Each number is 128 + 24 x the weight over its row's rms, rounded and kept within 0 to 255. Layers, rows and columns count from 0. Numbers have three digits each. The size before them is the row's rms in percent of the matrix's.

# layer 6 MLP gate, 512x128, rms 0.179, rows 16-152, columns 0-31
103:120129147075121146138098117129138126152143132142110101082124154159143148132109138119136108083128
091:098126144151157090117095156070131141128085141156061082133108124160136143096150107120099168148130
098:138085115114140162107109134140193130138162141127147126123137130120132069135138135144099089113110
105:149128134122092147140164115128130149112150122117149171078148136103137107124157169152103133120151
103:116135110096114119117137115124106134159085087094129099153116135158140130117144119151169147120103
095:143132115174112113132153117132153101173135120101121143171134141122093159141092100132134102125116
107:098157151105113106155171145073101129103113127155124145087101134129113128122151148154098128112110
095:134107096136123133119129130117079128133129129107101095132104142145103131191070137123109094098134
107:163097131143148135145100079131175142126129135135172133120118116180125142097127155177099060108073
107:113136135102155157142112138119099127124172127123146116070090102098101146115136144106161114172123
104:148115099154119127117113148093141117133138118117108140134149142154082136210085158176119118130147
096:108087108137116096122098115138135112180124129140141091100124119142090146148159147129158125116108
096:134095146140107150118077102147133101102067096132126128134085117106118096143154131185141139131111
105:133099127113155105067127075143123119169148112115123127123117126139124140130118167170131173182167
100:126148144150096107099132134148109151135090128146126122130130071144148124141106107127080079158070
112:137133115166140125160117107127101095125110147113146122127158154090122141088112091080128117173097
092:148139125085126131147126135135098095145170089130111155127119107147151135131138093155142127092127
100:145120104135132120135149114145136134156118078142132121137111102139119137138160112113118144159105
094:157069095153117126081153116141116135147090164137095122077107102193106151142143151126111135141141
099:149117125157130122128119124152138120120121121139153129133152100154115129176142115143148096093126
092:097121116122101138106093149189169134120168117115128135127117154104113097131128103102123123114100
103:137112173114092173146135091101152146154135107146119131144120153145136116072150112116130114130092
098:148158111143096167106127122153142108142187111131141112128127097170182148141114165133173110137081
101:072049137120175107141138136134122104133119135154153124105141139116115115145142164152132114118171
113:144173085134066134129125099159108146150131163136136129104127143098140178099148111100140116094096
093:137114132129121114137147146115070112143163103127145130142089114151116140118119130164125118189116
107:080154109089110140150066133135142124130121115093122106127114172124170124136149127109112108098134
107:121113133127122119156129119145158155090183141123131147109134145163117124120089120107103134136109
095:118119111164132132115112117114099157115124152073104132100088152164138125114084128097138134159082
093:166123106151105086106112154116106115118149114116108131085128111121088143154106092097096159145158
112:129115146152166150136125125105127142157115116134148129116074094154137143165112149142109099131151
101:179136134148122117126142153175139137119108120135139131139127119170132125139188115152087119111117
095:122115114165126133124139114131117161119124108052153137143165092131124118130159108144177137151142
110:124119107127130163116150114130165149128133070115136135091046145103128115132166127143099124155163
106:193109156116182133120119148156156104164144097089107183054118132128133107124110083155142156117148
107:145160148160089143118168067122143157117146164148134125083116159119113105106094121139137131132135
102:155131150112127096126091140151134132136144143146131165097130135160178108145157173074138133126116
109:078106091103146121078060159130130091112107119161089122135123166166112123145122139128165099193149
090:116156131117085165126145121121101069112119111122148109106137120118115132148119130086128100144090
102:138127114084112125092077145114128135119113109129119171134098122134136133138150117147141112105172
106:109106123139132124092114155107109124107114154169095131108118170117124133134120119124160096138137
099:122106140145135106175122114146151158145131189114139120089099164165122123160153133137151082131158
098:121127137112075161180142134138134100148120082127113143090139161131138163100096145152105134121103
100:155149107099088098127114147154162108116130115130146123117106135143138157164126118153140138098147
104:090146119160103141138112112158127117169113148125139160168081118116117138107140158113107194142151
101:152090125151125145131141168178093134105117089161154121114126133145136150170146105117144132153104
105:125145086116113094060134121136143135082136109137137160080146155138137145131127124140122107117147
099:134127095132111184121092111128166139117189153149133094148116154163163098137114131135137091142145
097:120118181186161156142071102109141112146125113110124152157137144138142145122141131125142137142158
101:118132139110133139100125140148149120142140113088123110117140163107114141127102103107114147127158
104:128124105151098114133115145114114083191124169167137141129118123123115145110118096172108129106157
110:124117097153128114152129058120125144153161157135080126097127130143114111099157165122165104147128
101:138156149158147132156120132145132108161116139131136137119126149112082123144135118114122094116127
095:147180127107112137143106134103114163140145102115135147115108118064173142173113126106123113135127
093:108130103141106152126157117140142105158145121170088067127117152142133127140090128138096125123133
098:090115168147165102116105124101124110122116152147117099121087103108101139106137140132109170135126
084:138130133125118169134137116103148103078147120107145102147094166102083094137139173114140122128128
099:083141103145138140134111117109084184095164122126181118081139091148118097164104149130121149122117
105:167076130154159132109101103122125113135186125147157129116152145143152136130131178117164131137114
107:134145148168077122129128120137154118148144147137086144095112131156113161083134109090143115099141
109:099107112155143126113096116136104111133139141136091160157105140176120150130133129151154135141141
099:089142131071107105127105117145097133126109142127139110049115116165104144092102146162083107114159
096:104125148151112168077150158090119147133122128110127122091116158147124158115162115112140116114117
096:150152090149146092151128156114131130115155169128120112096128116135131115133128142163117099117094
099:093129144134103153107157141124099132133138110131104135121130129085130124156127131178142103129128
104:124113118128097121112120189120113129155143102131119118112141110153149175122112079162116149107147
102:125103114134128175056146092137097128113115145132126138099105124195127142117149114162129157134104
105:118146149146189079142131131114121161102124170187139089100107120115171179118107140127117102139158
102:157113126147169111143109096142146149151093159111114108110160125099149127109100191089148127111111
099:134140121138109145142137124160157106116090103110133128164113119092127138148174116166140124136111
110:101103115135112140092106168141162122143159099128140118149117098121102140099113137112111162117137
094:133154091133150140093087148095127159118085159145112117108117183110133136149116086141084085128085
103:127111119088113105107117113119097118168128125117166078078134121129155135169090168120163159116116
110:114091122140089159126106139109177112178121140135114128116099124161144160113111137140162131086127
093:164119151106151135142108138124157154170128112107139143139170132130102144104152134149129167112121
104:146075138160118117111096118129133083122107112116140154130131128116086103117157141168155118138146
101:156180100115131124169097086127129116107176144156126148132091098080125145183149153136095136138133
097:161106114167133106192129136096117138134104111121157083106108155140157158093071165110153094141117
105:121181142165184150133131112163127113115116159123129114103114151109093140059123141119143125128133
085:136144104132135170127158120143129111126086112102124122131129136132159148128146150114096151133105
087:164148126110133111132125139158100161132140130122138082100119112124075178099123131152136176165117
099:176110117119130162119139122165127152141129137147119150064100136138111123071144076103165116121134
108:156153144132139161125098161139110147161092110133161102102134116114134159135170134135075093177114
106:140117099183144135158152084184100128124126140117180078116104109112126097150150132132141132123150
099:095141100147133118105126086138128123158116134148129136129125088141083170163125127081182135131132
108:107138088112145135154126125137082105153182141130125083115153158121127123119127132139122120134108
100:147172114130134097131133132151120093109150121115149194106143135093143178120099103149124157106165
098:083201122119118149138156134124119135117146141131138100151090167100182142074135129138157175123101
102:146111150135119120151151104086145117105148116093159070165115161168114137131122149163130135105121
104:108117140152148137129090093099140117075135123105156094135115147148118160134137182120171149153127
105:126159116169116117103111166089132141150094100162107132146146167117124129131084161141104129144117
094:129129112054158110090099100135168159137133109167155122158110096166110147109125125112098126132142
101:100153097151145107090113156143139115153169126122160091156129133124153142109125148107087090151070
083:159135130167149078120096085073123157117118082101120089140138163143070121114124141104131135149097
105:150109062128137096136107143111125149132130124122151078114137120118151098100133088142106132159109
094:133115143118144100163168133153114133163157127109104106068149088164080136114125126126175113189086
103:132115105106147147152132115116102149120104147141131131079107117113126146148110122079147095116131
102:140148138166136137116096117143096129133160134109139102100131092126145169122110174121147153132109
091:141109106164096169139117134114110158150128138154130151128105100140089117131163132115118129104113
101:095181087138165111090130186133101124114116083141158106141164160163101153093112145160144115091106
099:086156103089135124095124114175110149106140143135120136096129124127159139157152140135150180109141
090:126153147148109056142166115099167129118132129115132159108156129168093136132117119133142174137137
101:106112078117092110085096158120124113112160107094106156105135148162108166112090104130158094140133
092:109143130109159099097072103113085111111121089122118111133150140183157164158141137105121119135134
095:103122114137138132139103158127152137116121138106115109124119083113131118111119128125129145133144
108:095097145118125171150141127107089170070112146099144092152073093123092151105149146103155147117141
108:144161097154123125113147158173141142166130142133139095122136140126135164137109124130104143120159
092:121122111127123115058122135125151144141138181149116146124106114156110110114168095168153130157161
093:185112120127121125124124108150104135118097063104154117164082137128111119101136116130112093132110
105:155102165151122132135120120137132104124130114128092131107112119149125131113154144119107090146115
105:186128162134071104107128131130150102092137098159120128130125132158169136120057126126167128133124
094:135099095132133149087127102163114084169119132126098125121123106121131120143176156162117158138143
096:142109105133133142159139152149122137167158102154146116111088107165141142103139105171113128114099
102:130129101112163125123138130128132103118104141176144146106137141154171126159143117190146137162111
092:187103127171094170138119074114111104114135137129100109118116134120136136153111154137157185132169
097:128113175160098164195088136100145115127113111147162135182083147151130118139142119136097129093114
097:132108138093097139158107099113115138126122136083163142105152112111143125153112120111119144140108
097:121140142130107093116131099134121133122136144152135085125103099108133153125148158127181146105130
104:106120126167123139124135111136149154113154111097142115113130122140124152154097127159077099164108
094:148123122106111113134092122140128164152134069108122145152160143106132137053111137116114126130123
097:141128158142139114112102106089172118131117119101160099109119176129107141119138101124119085122125
101:158107116132132070159105113149122086150147155124116108138164169154135117155136128162109121138126
095:139160149103106119142074135142120102110126147121169150108086140109151144109149129133086112146083
095:131096105136132100158185117154093107147138175161116128139144122100083117109145148156142115124083
104:141150121130175167158128134108132166105157116162091104130102140112129147130103075140159134136135
095:153118182093112173156096126147104140114169129122125177098097160135111102163107092156142136151148
094:136147093135157091136092126127147139119115139134141121132129114117162141136137114177106116108128
105:138128099098122144096135115150147147112137110115135097110153147107114155128106116174094089121073
102:128101124139139125151103111133157119086140133139156120087120157123142152129150096112105145137135
098:138134093163154142135115101138165153145122130085127125122098095097121120126105076153116145128100
100:115150088076143160125130106115123131120138133118154151100148129170147112193174106128105175107116
109:098112112156113112093112154118140116126156129136156143126155159164112116121106118103126145164145
091:136135160092100168076118104153146114146133154151126119096136129138123084147117130089134141122157
104:112142081131175108148174138128099156130121118106145122133085069108111152148116086159096168143109
094:128162137119123127158106125140140112117102105108110096123105165066101123146196128125123095154109
077:125104130202152066113101136125124082148161093123172134120110148169160181138147160129123159111110
104:156110116158117122145102152138116135093137125124129110093132123110120086115126137085082094154140
# layer 6 MLP up, 512x128, rms 0.172, rows 16-152, columns 0-31
101:166120106115141117123132154094111109136127142130149076137126124114174141099175174149130136158121
099:115115157137152121112161144130142109131117124154090127138145160115115122099106112102132121094146
097:146094118107114125103135149134122146141142074093139139141105104131110135131164126108112113102077
108:186097144150122134093128151110163133173165106164171127128127160140148102096139079106154149131125
110:185074076115083112124131137141149114143107134132112152149117145113185124163131130148129159147127
100:120096125184142133132155108142140170124138095142177117141137089127136135125182116126113146130127
111:168114139141114116073143118165125108082116124120111154112119117096122142133147087142137117115149
099:122156106084180084170096129158087110138143102118133133115163133163147142147140113096089166116146
098:157116100116163110129125122182135137160094120149105122114113120102129119121094157111140137135196
103:123159134127128150120121141114114174120140138090099116089131110132061078167153131116114143158141
099:160144095138119107097123143164140092139143090135142123136124106117132124149120113104120146139116
101:113112127116156130102116118139104116175133159148137114097108152147114124119128135135133162160142
096:105150103108089118126126142120083107120138124135146132091093112160117125093117107128117122118155
103:116088149146117157081152115121172149120143103142101122110161094135125118115131114114063092163088
094:151152102141127137140163175133170146129134127109104132129166140141122135145129067088132097109158
101:114125127134149087137144137146096166144121121111159103169114142133127204159126125104133122173120
094:111134095153183159105176121139132112127121141144122112124115143105123109083133143137118132131105
102:155130108121120126136173153153104133103116094100120184133089127121152119119151124116097162128169
101:125108172174143127105114131113158109112156130141148122118147107116128105134126136093137104131153
092:113147089156147085141140172099142133108148123113119098142137138143133141095165132104096117097137
095:128064107162143125115099129099131078089100105129145183117093122132092158163152124151082149154112
102:142116176135083151109130139161126137120146121145100110130153089153133109088128156134117152151110
099:133092126106110142102150118161151142135143100129129098133147108108119119162162124090119093115063
102:156163067169149116121122128150123133161167122110162140123160176107095115080125105159154164112165
105:173122158111104158168150110102078096121178166068138131107132163137150061152156131123164144169108
097:167135111103140132124144154130089164106136134099118138133125122131157125130139119130114148147144
108:095106153147150149139081107108134143129166108149168148118147137135111139139104134146166097138132
107:141144115115147098093121118141109127136192100162161158123124117125162092120104147107159169137139
097:129153145132123124113130106134143096123163123140135084106109061127164136162149126080132108115117
098:097101188101127080153154136140127123133138109110091152136148143135129114160092131116126120149099
104:119134132137137127141136135081104162125160112085128115122113121178129136101137069146137110118096
100:162106133170130128083121082125115150169147112143142123163143117104127149160151137187106131111145
098:141129117101117143147156153156178127145126155172133100161131107105138138153105104143116132146108
105:129110127133137118133134165149175129143158145145129103145124108128141154130122130154155130154103
106:090149156145124161130113115136082108140123124141139148156109122151112096119129133126157145148103
103:190169142110112126126109122106069152128148107151112105135157136119137102161096140153134149089139
108:129095142117115142150125114129125090175123132113128144151125142085123153134125152074125104144142
095:139156135122144140142094091142120167086118145148106127125102133157131138131106164123201089141098
086:122137142125118136097124167144158161154132115135129146140126115099147138104136145117116125152132
095:146120144105112096115138115063154128082119083134165141100145122128103145146151115154131126103192
103:128146101110127116165100149097144091167093133173108098134116138104159157137144158095123114116168
094:122148127094163105159135106143114132149078166097143102107118147152145143133118140149116141167114
112:141130110119147131131118167102170134142148108126120093142133133130158159116137128133153110080128
099:149104123094151092142079127116125143162147118154109142125094153132150084145131126161181169136145
102:125108125111148171141150148081120143151116119134150115141088138118096139120162180096143150161155
096:106100154161121096114117122141157177137154079112099138144127135099150108126100135104092096132156
103:131131165176152126150145149161121188156165132129072089156116149122139103102110110162125124136127
108:113106136142126157119138148121135124141118096134092115121171138109126124096097136121121136165124
102:135105125106106151147188164122100126118080125172087110157090124145151100111096096127092135107048
099:136164128161149119153179157148119136148138123180124149147129146093080130094117097155109106106135
101:109094083177153137115124122131138157126158176101118126113100097112159160128133146080059121138185
097:123133151149124104152117150142153145129143139158102152109142158127129116077153109125106129133133
096:138124157106110126175167146108124114102157090129099115108125130104108160160127137106140152106135
096:119160094108138130124159096166100125139119173150147165167085113100151106164103118116094146108104
101:147115065156119141104099157131100117109113099121106079158152084125116113140125125115117111138113
097:152113102111123124155128089133139153098098133099153138144123165109134144135124134127129125115161
084:156138111123101118162112117115171115165134093118117157124096141114100167145131108138092125092126
101:153123130169106077120096143177150095115126098123087120151131137145181173143109096132146116138098
109:123127140156130115120107116169128112137116175137112073136116120134152104101136153145180098150083
100:155120105117108115102105149118159138168090125136098128113164108088117073152123144140116137120068
102:169130110101115081123167132128132135128138066129160103126106107108120131138173135109087152149187
098:109164084094135143107148094127111123138114166163137192108124088127114106173115096101134155134150
107:117157144126075159157125141133095119129144119104076172085083118130115095122106151085099113122166
101:162091146107123134146121137150133172132114123103071103135158119111112146113107091134126112126142
101:142110145106055149131139090132134103128121134090117124136134114050147146136135086095118121136123
108:106110185136097148159128157097090118143173126098126129161127119134120036108135170157160104133082
103:081139137176173111122185106145122134139167141131127110147142070147152136096151180137137152095132
096:146166140066178101133107157148135148112137108110105127145103137114145119136117123089128096137155
103:122158124130116112126128098150125110089135148167123105137155093133130127147116141158129110146142
103:090126127116127113143122154143159110161144116119098036102111118095148114144129169134079122146127
102:147119112116104130121117118159106092145120120135092125162128125117098116116131114118091138112139
101:107115079107101120145124129162099112099102133128106087131165110123151093072167122116111130073148
099:103181139121123116115151144146165088177153115134146132131144094131096129117165130115124112102126
106:125129117134141076101112132114141166129147155104119156139124128150132100107114126142096134131167
097:154122134107162130136177122139103124145094107124148121110141094123140112097150182119115160108089
101:155148127146128156131133105069156122114120115122148097141096136132102122183129092112143114124114
095:108138093163095137103108146086123148127141138127127141190126130129128129145117076112126126148117
102:125123120128142099110129129124140051121163173121127108127088088139103122119125139110160130144113
104:112141137104129123118143155122087180145092147126132122124098152147128099118166077110113181168120
088:117099129105142128125146141114127141149160152124160162109118133121154140158122145148075128110138
103:117121148116134077117120097133164150140157083091160174101143155166089104130167110116147146101138
106:132118140101176138143113139191144161130116102131126132110094120094126112074123147130140102163152
102:127126099139119119142146127152127179141104092141109162129098119064142090149115165121120154160116
097:184091181123161091117093084111101126131132100111104132122102104101176122102142133150121123123128
101:159163135120120103152159127143109119105107081119145133153135105111172119107131170142173119145090
099:101137141165099127114128111157148147095163121101140129136149143132139113155116171140140175104107
105:121089149127089097116081134169102117124153102122135102100120119142102100127153098113148118139085
097:094151166137133102143111107155128169107115115128107109158132135121170149096137155138127128136093
102:095138143122139180164088133144131123121104120114130106137111104153131132154157137155124132112153
104:180120135140137080122116143149104103115090123147097148158109143112145116158135108130169188120177
097:126129106172105173135127148141172099138097139122131108180157109143117154171070114109077142098171
099:114096194146149067130152118101145132147120132088111117145096117105120145113155117108131146113101
102:130098180119115137140157089091112109126094131142133163109099099143142168164117134123137180171163
102:144107131142123126144135162166155110121156151128110097085129145126180096145128102127162177126086
104:139116104174197152137115134118169136132127103147156135100173108112124137100106135168106145126138
106:116100131155109121090113117126120125132100133139135111158123166103187147119108127154099140125115
097:135143162142140182142163160122153170135086136129159136108092122122151156109155111125126156135178
103:139135105139100146157149114169103188115145127124101115129115106111184160140118167136115129138147
094:116097131114170136094120155106106102167148096096179136093144101167137113127165166072156134124073
100:109117128119175114178108123131141127141126099096135135154093157158106136104157148182144156108121
100:095100133169112118107106113129082140132134153129171213172120129170160146146172107119164150175107
099:121127126137164149114091144120130135092149133111109157149122157070136124127069098116087147123160
097:137137174092090108134108103118095104165105107094094142130126137113152115098097104118102163098114
099:156165142142151123163129089146138132140127138137123114125161123152141160134140132143083166146134
096:116165118118118108090102181113121093152115098172183121131083148144111116146131131119168121149139
102:108169130078132136144096128122162124091134125117110134128124143166136130149131109135128093113112
107:068124180147090114166135136162162123134101138093134149142126115162115103126152156138131133142116
096:194098145114132111093106108133100106145110152155140123149129128126148093131159143104144167092138
097:065104167113117147113127176089115110122151138127161138138142143116122100084156141116172132082116
103:131114139130113113106137104125150125138121131128068160131140123105097125116120186102058108150148
112:122129215113104129102105154129137100139141113166127104119140194114136108129123110112136087142142
094:135123155134071110097105073131200120168120163151122164132122112138131133136105082141115104100108
099:095125154145140134139115085125104087118121137132126120099117162118145146128114129182141109136118
095:139172140078136145164124145153108090085116144094139136148101108125154115178137102123119138082113
096:145136139081125103129142143107121130127145176136151150133117163142142122148143119102145106126172
096:122122133146171152138132129155132107143171107135144124116155147147142124138116143112163089123111
091:140113143105138127119111142155126143127139111160145141118156149102119126124092110094151099128155
104:123105118094099123124136119146122174130110165163105164140133141154100159127139124124155124161132
101:074119144138156155095134088151162164140129142170160124139173136116115106153122121120144160124138
094:106147101119142126094136139166113160092131127083148036157122120120154135126111110151077153135075
099:126150137139131133117124127187131161122123089117141156125117110124112103083119125127147069101179
101:098120104135101136148195164164160104136154095136133104101167153100119116108117127115120135156082
100:068086134108118149144171116162140093121141127140129113117147127106156181136151096154116098130129
093:131150064119128124155184143155107153113126142112118136158124144138116135123096103092123094099153
104:131151144112151118113137142127090139112143131149104106132087143150131153098132141085152137165161
096:109109104097172154133106121140165118127102158127151142104122131119162182142159151111113154091150
102:139092149129129123126125063124169119095127151156130150127144169139162143121142105079159127139105
103:126111110125137144075148144144118123151112132136130129151100117096120102111086116111105123168149
102:077115140125171122150145110104148135139151140144114166109139145129183153102155155103137144120128
094:109137074140156119114117120139150080089150103156108111145124106097140123143166139141120131084133
097:117144133188130189165119121120163158079140118127084119134131132127161157129113101116172107111091
107:113129142123117138093182132137131158154134137150116092089134160104136157129119130135111148157164
101:134127154154133121121095135121137077123119106159119130170124169158106118156129124142156117162125
095:106147121127110116149110087130161143128150139086117185159106137126136102122124186137142188106119
096:149141086095153154110160139132114102129129097129140115166148116135125160147158146119173115153127
098:140135113133084141193139132147128138156096140135118194074157100146145138152173112130071144099132
094:101151114163150157116161117135074083101130086177118101097120141158129118134116172108127143158136
# layer 6 MLP down (transposed), 512x128, rms 0.152, rows 16-152, columns 0-31
098:190132105114125107130134156172115142147177149152068144132100162124154131104161140136081139124181
094:148127158121131132148102140144120133123137154179148085150171141153145097098141166189108142101113
094:123145140115097144111111145142127088133162131126122102118144135113134140144194167108141129086145
106:183101121135187140135091095159084156131107173134151163126106162100125071126127128120168103117137
112:113105114130155137156160159170101121106157139105124112083181119124139133098136171119139115131163
100:114125099125101117167097117078088091152130127131105184100089106151131154099106116151139152088132
107:104143112137130180104129120165176133112081121145103136146175134104117134150117110115116114118124
097:085133091171104113074140146132133109150115150128129172164082117149132109127078098137150119140116
104:111162135093104122143098099108146171074119058146187127118172105130104121113114129131112112139117
104:089119148105169146144137110168104156147116144111155080134115135115127141108111148172129152177155
089:105162100112106133115116162100134142140123106138129131121067111129132106165137134092176120079083
101:120147165138107100175084099092139131093122121162128118091097137144122119086120099096138117104111
096:126093114141088113079112105163107120125154120132127115116096116195122124161099111123104097164120
106:175099127087134099108080175144108139133121129108143089106138140139149161101176157126113167105155
100:117116075137095182105140196134164095160123112123147115082111141164148135091140090134116131141158
096:124113130108140089098130123144152091112112120138133137161100134143137119130156157171179096152148
096:139079133159121161107136179107128156105146093125147115114116137146135152142113141079125133123160
102:119074130104157100157135152105136156124134192140140115098172151118116117138100160156110093148087
102:145143137144122076171157148129143107122105152123103124095123169092175141136165097105155127162136
095:101134112180120175112117120142098150114167139156143130153157114153142137104115127126135117117135
093:086110153125108134164138087085134104132123120095120149107088139116111122185124106127106139127128
101:113134152152123094118096103102123123149099105165110097131152155175150168095092108107085106126146
105:101135132121134136130113133149143146077118140144103113132079121174150152141083206119115081145124
104:117122106151118078122144130121094153146151182149117173111116109145123142112116152170107075116128
108:129112166140141155103173098114130147113162090101127081179151126128088111111121113142162154154083
101:118094114110132137103150134108125125106121158117113103136148122137131131135081115153118094101125
104:106120148140141118101136127138100106151141116167105107143117122108139081159173143152129082124109
109:099082136131102110136064125146077115125069137124100102115141143147120099147158136113105112099124
097:128145107175152138079092061118136113117153126132114150092140141119102115149164114136133106135121
095:131159183128154152122143151139188117118127110119151123212155131155110115127093140150133123078104
102:136144132147148139123145110118144125105168165139104118096132059135129141125157160147135074128103
100:123117141140127146087135124092157119121108135131164122120131117113151153170211159124125108118109
107:115120123117118140134182094134105121119140142084161126153128140152184125104108170122151106118096
111:137135094167127145110119075103072057122174111126097094135131078174166114112105087107132132157128
103:142152152111116121109068161117116119107129130140130167142086101106142093156129102114146061142110
101:140152209149109130139128148108144132130141170119102127144152132116131144118107134113087141098103
110:093093095073097130096122141100118139100107127159117078110133175111142159097106113142117130128117
103:141151121153112112075143137107135150130146134111110121142098140108132107121111072122115115131092
088:083139080100129136117049141161125154111111102125146124089130111128075123143114101119120130158108
086:119118141155152085138112106138132143132140122139119189136099118126111126097131133139121130148143
103:155130113138155162140159152129129103127139142113117089106139114102163178136132154097159090136179
098:117104154084116125128097074109150127112140120102097140138127109091127093117116195170138157111147
101:114146087131154138153105131145134130153149126119117146080132125117149154133116170117139089126107
094:118172081123119144145169172120108123128107124125141165143098136127105164157077130141134149131078
099:108116151132143090149146174139157128133108161133116091149120140107104114140107147108137145146123
102:135106119167167145140143117128114157174122128129148121140120129140133102117133133168118149125118
099:106129147189105137079134150174123163134133108125180133121117149136107108100135103130117103168126
107:100143157134105109180101153101123161133132139102116102118137119102141113109127116154108131115139
098:141127131089150131155151162086139159149090143118124116127149100149129139150126126096140167132075
098:120140140144138108101118128106128097149124157145117170124110123122098167109114118119122074147161
096:162142144133143063106144139105119140151101138149114119105154152128100110142136156137103126149117
101:108161110165115148163094118098141168132124161125130106182108124159177142097134106123174133130141
095:135109104134089163143143097157156071112143141118106135112137159134085138148133101129192135100100
100:166102123145112152118118125136143124119114147170128139156111143124168119103133127135116097095142
094:200129125168095149169115094128109117111110123119089148181129132144086101146112131096127142154138
099:175161134166112115135110144163100134099117108119149168157159151104101096155127141115156164157126
082:105137140154134125136105095135131096100157138142124145168167164139088121115130154117114132151176
101:116109145112114151088159138146136107155124158181135149154123161140123130143141122108084111108095
104:102166121082155119131114127157142118146189137137133098119134088099161196147108126112166113131108
099:136074123098116151097159160140106088205111133114157123119124138169100142110116131143138148121133
108:147088161132138149108152140168120109093135142093116118100128139130131106140184120137129134108146
100:119153113105171103128109125108124103125171142130133148153103143125151134114150161105159103144090
103:097144114187134162160130112104141070138111146135096083129092121097114138133143164110151129108116
100:150053140121139096168129131126152122144108115114145089125120103127123137150146117137163143112167
095:117148121150126127097140072139094143094147092146160151121086131106146102137092126128138074141148
098:096129132078120132182152120107121146117120108118105172156173102134132100139157125163145137105132
101:136084120117129140131154153150135125133134147087097089114149137113149160153159156101091130093102
095:166177081112143113112145125141125101169150113101119094176123125147176126169068140091157095154112
104:105098095141138162165158136108062177154166121096088139148106140171122133103109131155160110152089
107:093113148114156091095139195156141104128129100167139135114121143136138162113152134120130154132180
100:120111096128135138118154101124086108133131115128108127077104118125130146108104147164097131149116
085:079116114102132123119133127134163105103114116126138136137130130134127095104181138101137128168128
105:143062136136142089095107156119105148103080117139135147189064115085115109165146147130077126168127
109:109143124121170120137123101166110096157156129181159127101146137141114098125108090113147144126121
096:113080142127131118122093149127146190140169126140119172122095112154141132171121097105111145152102
105:131173115127122130107094117122146097165120077165137089151090134129100140158136117121134070135102
097:178154151112140135157123111117110109071124151097126110080121149097103106123093142117146145182129
103:096174100143130117115115101092110119154154112121151102138128148106142128164120143101128099161150
100:119136099130098130180142161105131158155107102118093106136145139168088137120159068148119113136097
092:147175106139143145096087100117099118111139145110140115143118167126133139075144119116150122133136
109:128148135157174092113114116152125166116164137107099143101104148145089143122151115138123181138100
104:140111126103187143118165104140155119163138125124108132184100108170154142166171092135140103109139
104:142156140122147114133113124164177162111157141119138144129157117136173122144167144125145082129114
104:146131132113125171120110113150143150134147110118104125129120156096091138141165127108131098096077
098:142125142176130112118125123141132136127094139128101140134149125115142159130126130120143139159159
103:160132149115132075098155116163086140111147138119127137115160143119088123168106129110123125099127
105:124079163092134097145122112138147158126136109124133152136180121119143127125115118118133125149130
100:126125145122078148107183136090142147154089145133130121099101141123124156095104096138109144144143
104:128112141072119180107129122109123143154125092153156088140148115115130118144152112145142145136130
102:129165135178115171149129113159114129150149160122114097107187155138120131130123139084136154145105
101:130193108094124086162131113144094165108106171159101138173167128139161149120131168118107154105088
101:118116151128134118146116108149121107104116157112159132148130093108115085119158141139128152156125
099:149092157132127134102114115128166125169148104150117140155111112113143120118117136135106111132119
102:132107179144107118130073084164144132138113112127112119109155169146116126142158150104118135138079
100:105136142126086120117133125118123130126163126160117107068106117132150138119148114135125167145126
107:170100155138134127150126106100152166146133091151117133151090116164143119119128141092119146114098
103:153097109096133132122150119132150122128086100145117080139171161110153119120124142140087093150086
112:113143120130095160118108142120117106154153110158151162129122077122082097091164165141124125112158
091:135167143147109124128146150144136124131107134109167126124147116105135161145095135131090149104126
102:118118115128170132117165137158120159157161119124150123153128099094124130159104099133146103123105
096:123159098142116166122145084073163119176144135099097138164142122106112121136143113124154139118111
096:106152153140091150138099129145118154142128149142137140138187097146121140151153107093125128128109
093:103160101059125159170110136115143130144122170112108124142099149147082159142113142112190124122085
100:137128118143134097165118119107141124126123159097129183105147133136101075161110113143100160115107
092:146109101153128201069149146155153143143130128178121157088115129135136136143136118147167135171099
105:131156128117109068178146123152143179165100116135120118103112134138092133147135159094126136144205
098:144172154111176093201118096135147095149117097153091137107117160161153150150134157162130069094098
097:141137147145156198144153115165117159095105122117127137151141141112123136099137151146117167154144
098:125160113125110153125136137166145139099139153116116097135167147100143111111126146174162127176158
105:167120154112139119095152141124080130128117101134102127129102183124141145148130163118108141101131
106:179130134160137068124144131109100105105112168125159167162115152116092119128141152126121094134145
093:101095132121133105159147111129108161131162177103127114126144166137117138115127096100104095118098
095:127160098118078160068156098133145122159101143144095166136095156136148143133152168081115161132137
095:104141121137093135124150136083109121135116144138115108126084084126108132120157124138107147135124
085:147132092127157149102134126089064131125111157130128150136122145125121087178148176111144119118092
092:123153169083177087168151094129115099103123118137165147111105122139171098162104136113106121160151
098:114113134149149128116110148131175135094147136115165141164099149119154139109160134121139088125146
095:123103144147120132145112113104128098121139145136083122139148131124112152141107128050074147163112
101:105146155086122162087130100115168141141169125178128104131099163166124207111119151112148139109128
092:088129173122128141126103144159158149154159112100136141148108129114124108141165119109117124210094
100:176127103110120115131159189107117135084164167147147141156091116125101133103142133114154121089075
090:154142129098148111125080109160102141112146136154134103151113152115139116107173110124114101119143
100:135137113132094148155135159098130150113113162135140173095129131171112179111104086117170137128112
098:094162115107110126084135116125159129108147116153171126105123073138128113146145123094093088114118
109:134117146137122117049096122130098136116117125077160136138138134140126116094130091122078100122130
095:076130153110122165127150088075084156138137106182120136137105135124134153129082121119110156150117
105:137132105132129150157160132135065111143127151150178110158165139117152091110106115125137154165163
106:090112104155094095121148102149131128130126093132157162149201141107097130139103147119119130167121
104:116188128126119114078144159194120141121153130159147108099137079122153120123121150089115124145151
095:135132149144138115171083153121129174171124129119143189111161112097097096114138122126137116105151
090:152143111133095131123130067114116178128104111146127143122113106144176146087119147087114170141122
112:112108188116113179117148140117181180144128168139155140170132121081093134153117137123114159148129
096:116105116159131113114104094100100105129121107119085130112118180143102102108113139119125139166113
106:132094108127111127150146151138115093127144139169110143147143173113126110181105144143166156120130
097:116123094101159144129089116131178151137119124146102122107088149150184135123133178153120102134104
099:109128150157105154110133165133099151061100120140145153156141110094104117171145097126089159110136
099:104123126114144112127130135134162158120136086073134147117122120135104101137131166147100157100115